config = dict(
    num_attention_heads=4,
    num_key_value_heads=2,
    hidden_act='squared_relu',
    norm_eps=1e-05,
    rope_theta=500000.0,
    rope_fraction=1.0,
    beta2=0.95,
    warmup_steps=400,
    decay_shape='linear',
    train_tokens=215400000,
    max_steps=7197,
)
Each number is 128 + 32 x the weight over its row's rms, rounded and kept within 0 to 255. Layers, rows and columns count from 0. Numbers have three digits each. The size before them is the row's rms in percent of the matrix's.

# layer 3 MLP up, 896x224, rms 0.11, rows 848-895, columns 112-167
111:120111139129120086091082119140111146128134107201195168148137104179144120097122175130167096075171094160115108091138137123107108112120136115163120135119131171222114109107
089:104151109111118103154129090140174067104125115154123104110116104053160121150093076132160109152126138134161113111181082124105143195136167132087142152093090121174105100107
096:060126177139143138133145101154133123118052150136156138112112177144119130172120172151106136093121086120106130086181097134125170076141131162148141160103194151153105111177
090:114129123104188132119119115148117124100118160104116128111101091090180060146101141123148134123201156106144083122145135126106113091131123068114134176192065093105140157156
092:129141159135143147128128115088169098140111104175184158106171101164096071163093101092150119096187126100110125144169199107157106109145171162105149139159116145080138084159
097:147152166138090141081181137100194124137053157120118157104209113086153086086094097137095152146126181112109113186152132104070155125145174106136132134125098149188142156134
093:132133118044168154138097089115169126149116158114040096112127194138093142101118169051169157119164088118149106094128091149108143095123129153159136161155142106099104116100
101:150195137123117141126086142057156146197130124144123113156156135127142055133115158106135154154165111125106134096103090097141114109122119175094092145164156125177142101108
107:178128148082134154162087149114166134087066109168167136119174119109170124101131078129101099156129120103102113152175090077074132117147148147189071117127137116124159140133
108:091106117162084146215165168134173086127038182145159125151192127100126128130099146143084132148138128114096131154139100122127121125137164085108142131108102133129161131069
086:101103213140173163052077091128112126098148168166152165183144128129072147130168105149182161130161163130128116117070108168077178155140071110134115130116165118163156157089
087:144136109105109069076059148091126101139135130153168175098139081124167152112106108099146098138133147114118092122136160084122160159146164086216158170133090158167160135127
105:157141166161130141144123146114112155092109086128175164129122074120217121141085113165088196154123148154113113137077166190084118151142147104131101126114183117131165119113
089:155124170111088123140113167170145149119067129154137157105156138128141114152152127122134165086156075109135143144159161142141091123113177165170187155113123154085184133170
094:096105151139108096137130113149147133102147134125096158127127134117119086120135204111162138115105112108144096108134114151096154115199135052163106141155159171115153107099
096:156127165137205163156096139092132143101108113136081181132110105083137119068127145106081112139125094106132229091174141155123142127117098129167173130108116157152103068098
097:162142119121087189177151122135168102131138132125090134076162102114102119101110174130060103071115152123132153128154191110108114139129184143092095144145167134172162138100
113:146149141081113135157082116124129113140081105172187112088124154137132114122145119126106088131123107111110131166147115094128167151125159114149049171197098152215122097124
107:148097181109078096090172100128124068208134099163114206092098118113157093155109145120126163156110064127114130137170128164084096101157142146159124111107123126183187089119
117:130125146094123153096155044129149108097072116118161095102149095109132074134142089177143145139131119111123110126134140114137143157140210150109097116113119203102122163115
124:119141158132138121101122091098142106155066114138190136134169105130104112165132150133119073061132118132141115143122153180131118092122176125080139150131104116141140062107
091:092123154147106096126174145151137128080137116144093163135134097149130160244065163118103159154120063121100114164071205137128151073145174134119124130173147138176127127134
089:159153165159153164106126160097118092074121113202094141079198142126084118097144083153139114125122078122085148090132164067115112148136125111120076106116165148165109122090
087:116122131130199143126137070124107183140120141125112121097107181045111138127061114095104101068149117116143159139129210152107127111134132102158068161103114155140167176131
089:144112136074116068118106129085151077140104130122108120049089084118214154161117154073148063157171103136112159105139114115108096109135149092135137151125160108082196088160
113:179070113153076142137156139083129122100126108140191122104165100160161099162143061171054047134128089070091094139136126110078074171140206114046157048104083136132121153119
095:124136184161083146086103135134127164211138092093132112157162057132164099197143112176117204132118147106110161127090183158145124083137073136184081155106170164157197101086
089:102169141141165114142164066141153111139127187103063165118099138132135100099144120118157117083146076149154100087130201127125112105153103091101161139125156149161123092155
094:094177120138090074138130120115140154199132173094136121080117137104195127159149122127106073169148130141143168125086137163107110132115084181086077122105182080135155123094
095:085122156139151145076089069117102073149088099130058148139126176131100130131096131098165109141192081141156148129127128124113114144138091167098116150098132156110089034160
087:143115153137124196153113122117153133132102136118132130124111111091110099123151112159125169128218174105127136094165111139142119075177147179083113072129100098115123158171
092:124141157069103169117109122109148079093106125171118136091130125104116038167174115158180102146134104139101135173155171144124104100116196111093110113173145139138151157135
089:065162143113148113117140206120087102135158173127155160102168166080142074123098156124154164142124153134098122106093102060153156102129110146157108160134131114129119149101
105:181127109128125114109087128132139129145059165135150109192096139118109122098103109070138199065215128148044150133130097096120093121169114060134150108137123132124104131117
089:115106203090127171096161086115144183189142088142136137154100131143135153165171144059128147137137121123088129206068135161040115115124154124134086152160115103177102111093
109:141110119139162114118058134135130165073099154123127108112143140109119120111096171135117145102147160072105137148139147095157134172136198138085157108115136148145111099117
094:176161198117094190156106139088172111086105138124127135076117082090113121176075075154139105077137147108141132162097113106066059139144156085096095102135158058105141156088
089:136116179176166149098146046121140154128121132118139086140119124100101093120166151137144153126203138130113112131156095133170091111103090096117114084126157170112191112113
101:114142156143142128160129121126114112161140137188073136132159108070129093180125097099098081086135107075119087111166139121095092182120152086104075119119127156175113179094
100:117138150094110134108120124142164132135125123135143211119144168101194106184112116127108157139100068119155142138196085111069000108154152121139161128082091159152184131146
115:135093121204111117062128083095143083145138163162110140076131155125107172148138117136141143102176078114131128166070141125122157159121111165171086130191209169142125148114
105:181129145112159228128096130068116107128131168126193102140179130132124123139085188182122067114123119074123158112099123106134118128213106140132126169157127090096157079154
100:092168114142105155085124170125083144141100130099125122093157177120161180133102084162072117101185168099127150098164078198089163151169072177118102145115160129111126119141
092:043116110124158076075083157117152088112144096136193111142121149112172049096108138082141125132115185147129170181118113102163138178176134120147124098109136110156104147179
084:079176129116121163158074061088182129107105101158145136121150133098125102136106167143158112136150128111162114094071130125143139051183067146088093147199153107111087115183
088:146097155120103171092078093074179117098100137137143137171122098153106105146102116106120128078122126129078104136156152179096095199114196118103097122078163191101140167121
098:166099159150103113098103071099151094131112131180170150140157137095161076111063149123065130091137068102112121105117093125151088141140202160102132172077162097116151031138
098:172182118177119113164090091159132142136136119172187105110080094153172138107135088095078130166155161101119150097185088134107086088142109153173116086131109121127186153127
# layer 3 MLP down (transposed), 896x224, rms 0.101, rows 848-895, columns 112-167
111:138175088157102160138115185102165172071140104083100131112152142128067184127132085145179149153222156113156156125086172159141183148135076134121160141086172132107115126117
096:147149114148143064155066126081141104160150126122164155101126143106150147068114114103228177070131118171150136114098128165150111134153174158113125094122176098097193109119
101:169107161145127171153136152066118116126098090150154131220096109118128105120165104144109104126153159211131121131096096052116162162084158140059154136183132130113134154166
090:168102149155099140098073124118086163128119157138145130173160108079142154047150130090118133099087086128094144121114115127135083168158061169127131098117121136109129123123
098:137092137145117120137110175096123124156129075119165096103147106148142094150066138095120133096114169141195128101174099122132145151103156156160162125144123176053098121124
103:157112142156112130129116165092119189140135122134142135147105054138163146151140184084134084084155122114160121179106134110138148089094114114140129185112149146098119159099
097:122118115162072191121128144096095080146143112061135116092104115162143099101152074170195130101166120200119153118123135149150143139080141100136166141147147160135148100111
099:159195136123164164098150163137085119130133119103097188147165155147155136078122124149122144120094118069141098151100184126111092126141095174159175168160097112122113104103
105:116185120085171111124106132156196167121110176143164153082164145136125099141127119098104103170063074121130220115192126116152165153104133076135118221114091102143126133144
104:152156106115157161073111178073091141157133140123099083182059097117126150139103123109127168137106115162158112109148061128131118117161082139150167106044134148109139110131
085:170175086128107116203147171102164128124160119084075080127124138073136137170108135064085109127036100144169130077128159104165065067071184127117144163176127116102080131151
087:156106114084102091116142152119107169087167204148109145111142103094128145145127127117145155134061087174159113123140121122125120135115138144107158134143139096105120106111
105:178145143109157121101124163093135158126148125150149153118115110173069122130155175139110143121141141110110123101110080127108092121148144141077082127211132149122109108122
091:134155112091132123089120120166105111120080137089110046124149132161064128179102127094235211093130167147138144133078103067174126212154123162126124227119125137076126166111
094:108088150099140136150117105138085165173105152073126112154067134139134155158120096127121179096118097188109204134106099086123148097074115133115072087074174090166096129105
095:121188089142093116103147137166090138095122130129132107188115162103126155163120144125162174125104113099085137120106116147136138124195119084146120147120112152205085144121
095:125193124152101105155145076184083222110131193152145147164156145108166149165072141118167144116140138100123131174099130093122142080151113102143102112138084089130097168058
117:192110182087137125151067078124079120146149159089127126154102099136138113128142082096147096149138122111144190158110127159074146162128156150133152208137122090150162098096
100:116125174080084128158144102119164159073168138106066176153053145134077088130126155073150167085076110102139072136166120154121141129106064146076183121082129125101173086119
113:126126141154104102049101169153166067150082123128147137110149129135101188087123057132143117105156147126128131140132101135174100147103078142122130119125166118182106112082
114:154082153136110129128116124134208075103153170160078139113105166125119151061127151078112071106121131104090167154128098179130178199144132100130194088156079060193125090122
091:167158096134170128084104172084151096130117154058144159088085176129175131065159160048134139122065152072167191101127086107159029107199055122110180122108108117109151109080
087:168139069117126130101144156148128117176105124067170088125090116186165153098096148133164082174143136128146165122165129139081088087156118119115105087116091144076106084117
085:157154166162088110102123134136123141124080106113088154133197107176099104077121172126121138130153095140182085132152056094122145130148127090107120086155075069141024122131
093:149133116110144123123145172113081090114145086046158139115101150144097117144114121109108118180129107106129184178168124157129116141084142105093117119163182105126128146108
104:084104143136071108105192155123135127138114132161098161182140123143132141174132136118111169117117114184083149175089159154156143169094116127196182122150157101131148154081
095:113136088147149202165164137149094085120128144155166154120127125131157121157176131111088113105118153121134109105115117098124174140149181125106108140150152175098074131184
092:146157152152125171134162156134151109124137074106077158068102204181098146117072136081195097143103080119169088110116123165124166146129161134147141146117128103104107131092
097:116149102154167154136120157128108111182156107127165151155154120133133113103197171091130137115139134135078121107134093090090159131106166098136122112162120107111058146110
099:119135057205134055140082195126099134168167125123163125076147138155185120128088169114143141190141155150105132163126102129137144051159158168100144106103099157180146093131
088:115113118120153179119155113078096068129189135113118085105173161138098129109145146130106135189118152126132119147157079118111193168110109085148086176156104161063103117085
095:102146118121123083139142146210092145114067086105110127107099177136077132096104113121098108142100146039128088133117192133162188121185133151142146153164163123094140127121
095:099142136080134066135109127160084100074167160129117118136101060123130116074141094143169122062097148120208131144124102145211107145108216094124047059138122138168140190150
107:121079134097151134149081166092136086146122101161140142203124138152156088128119095106152083074115125188123079154153178146133136099099125114141122130130136160103119097110
093:105094108162152184118113105109136113154103144127124104086143190065106133111090123121151173118115122133212191117133125125138137157097087109098085137128165127109149151119
107:193203111088182173088101151121065144160124140138196125099171101136154122175150109141086130156195147167102172127170123147129147121162101145166162166193129185120164145186
097:175154174134196106153088147187107130143119165133089105150116149121066155157156112108117193126078164164136184109117158096087121134110165108099136120141143116139139152107
085:136113122073106112196126148124135162169108098047099120083174099109129141097148137054152077161153155116057087155145115114127175177159158140158114128137081127161073140117
098:081100144140170126121057160146089115087092118105126152125188161124118091115172141101129138173182134101143057097174094102136113103120093164163158161119086132119130102082
095:123128130113134062163143131102114084180119190103108113159169156102104091161162129119072146101099130106108148181104141149162185135106111130040158122134140149119153079128
115:074053119102093178101089141129178085151146139129119152070180120143154103167057131162114105154124168170091128092107155149144101113164122149200174101127155073142122080101
106:138064113128077121133136115164157130120091063161120131151117115143148069050107075146158079128027076149204152159151149053178171068150139141107100098085128137110125126093
106:150130132105140118166161174177149166164131125134119132126129152139125113132171088130154101080148113151061099142144143111154101086166137131146072156123214128127078137061
096:139121184132125120091165175084076167126098189130149120104157091068143164151142105130067153182202113081171115097181131141093120136094105124130152176161143117135150119091
087:141101126146098168099142097109122144114137146151152094106091116149123178116180126165147172193160087149102102165053133132082148146105112107104182137143140133086097194157
090:096089139101107137110145153176085098115203177166084124121143065154100141161132113201209187139075134082081104116080109163111106137135105161081124111150117091184117141090
102:189043125094104170105136121160130094130129090120147167153121037128111101134111107157135077131132150111142081111121075147156143153134117071123113109130106134130164072170
100:140188126119069179146090058118125143121100130096174157121130136147118125094164224113149149189157130099057063107124120142162174164099107112146133137172087179090123114110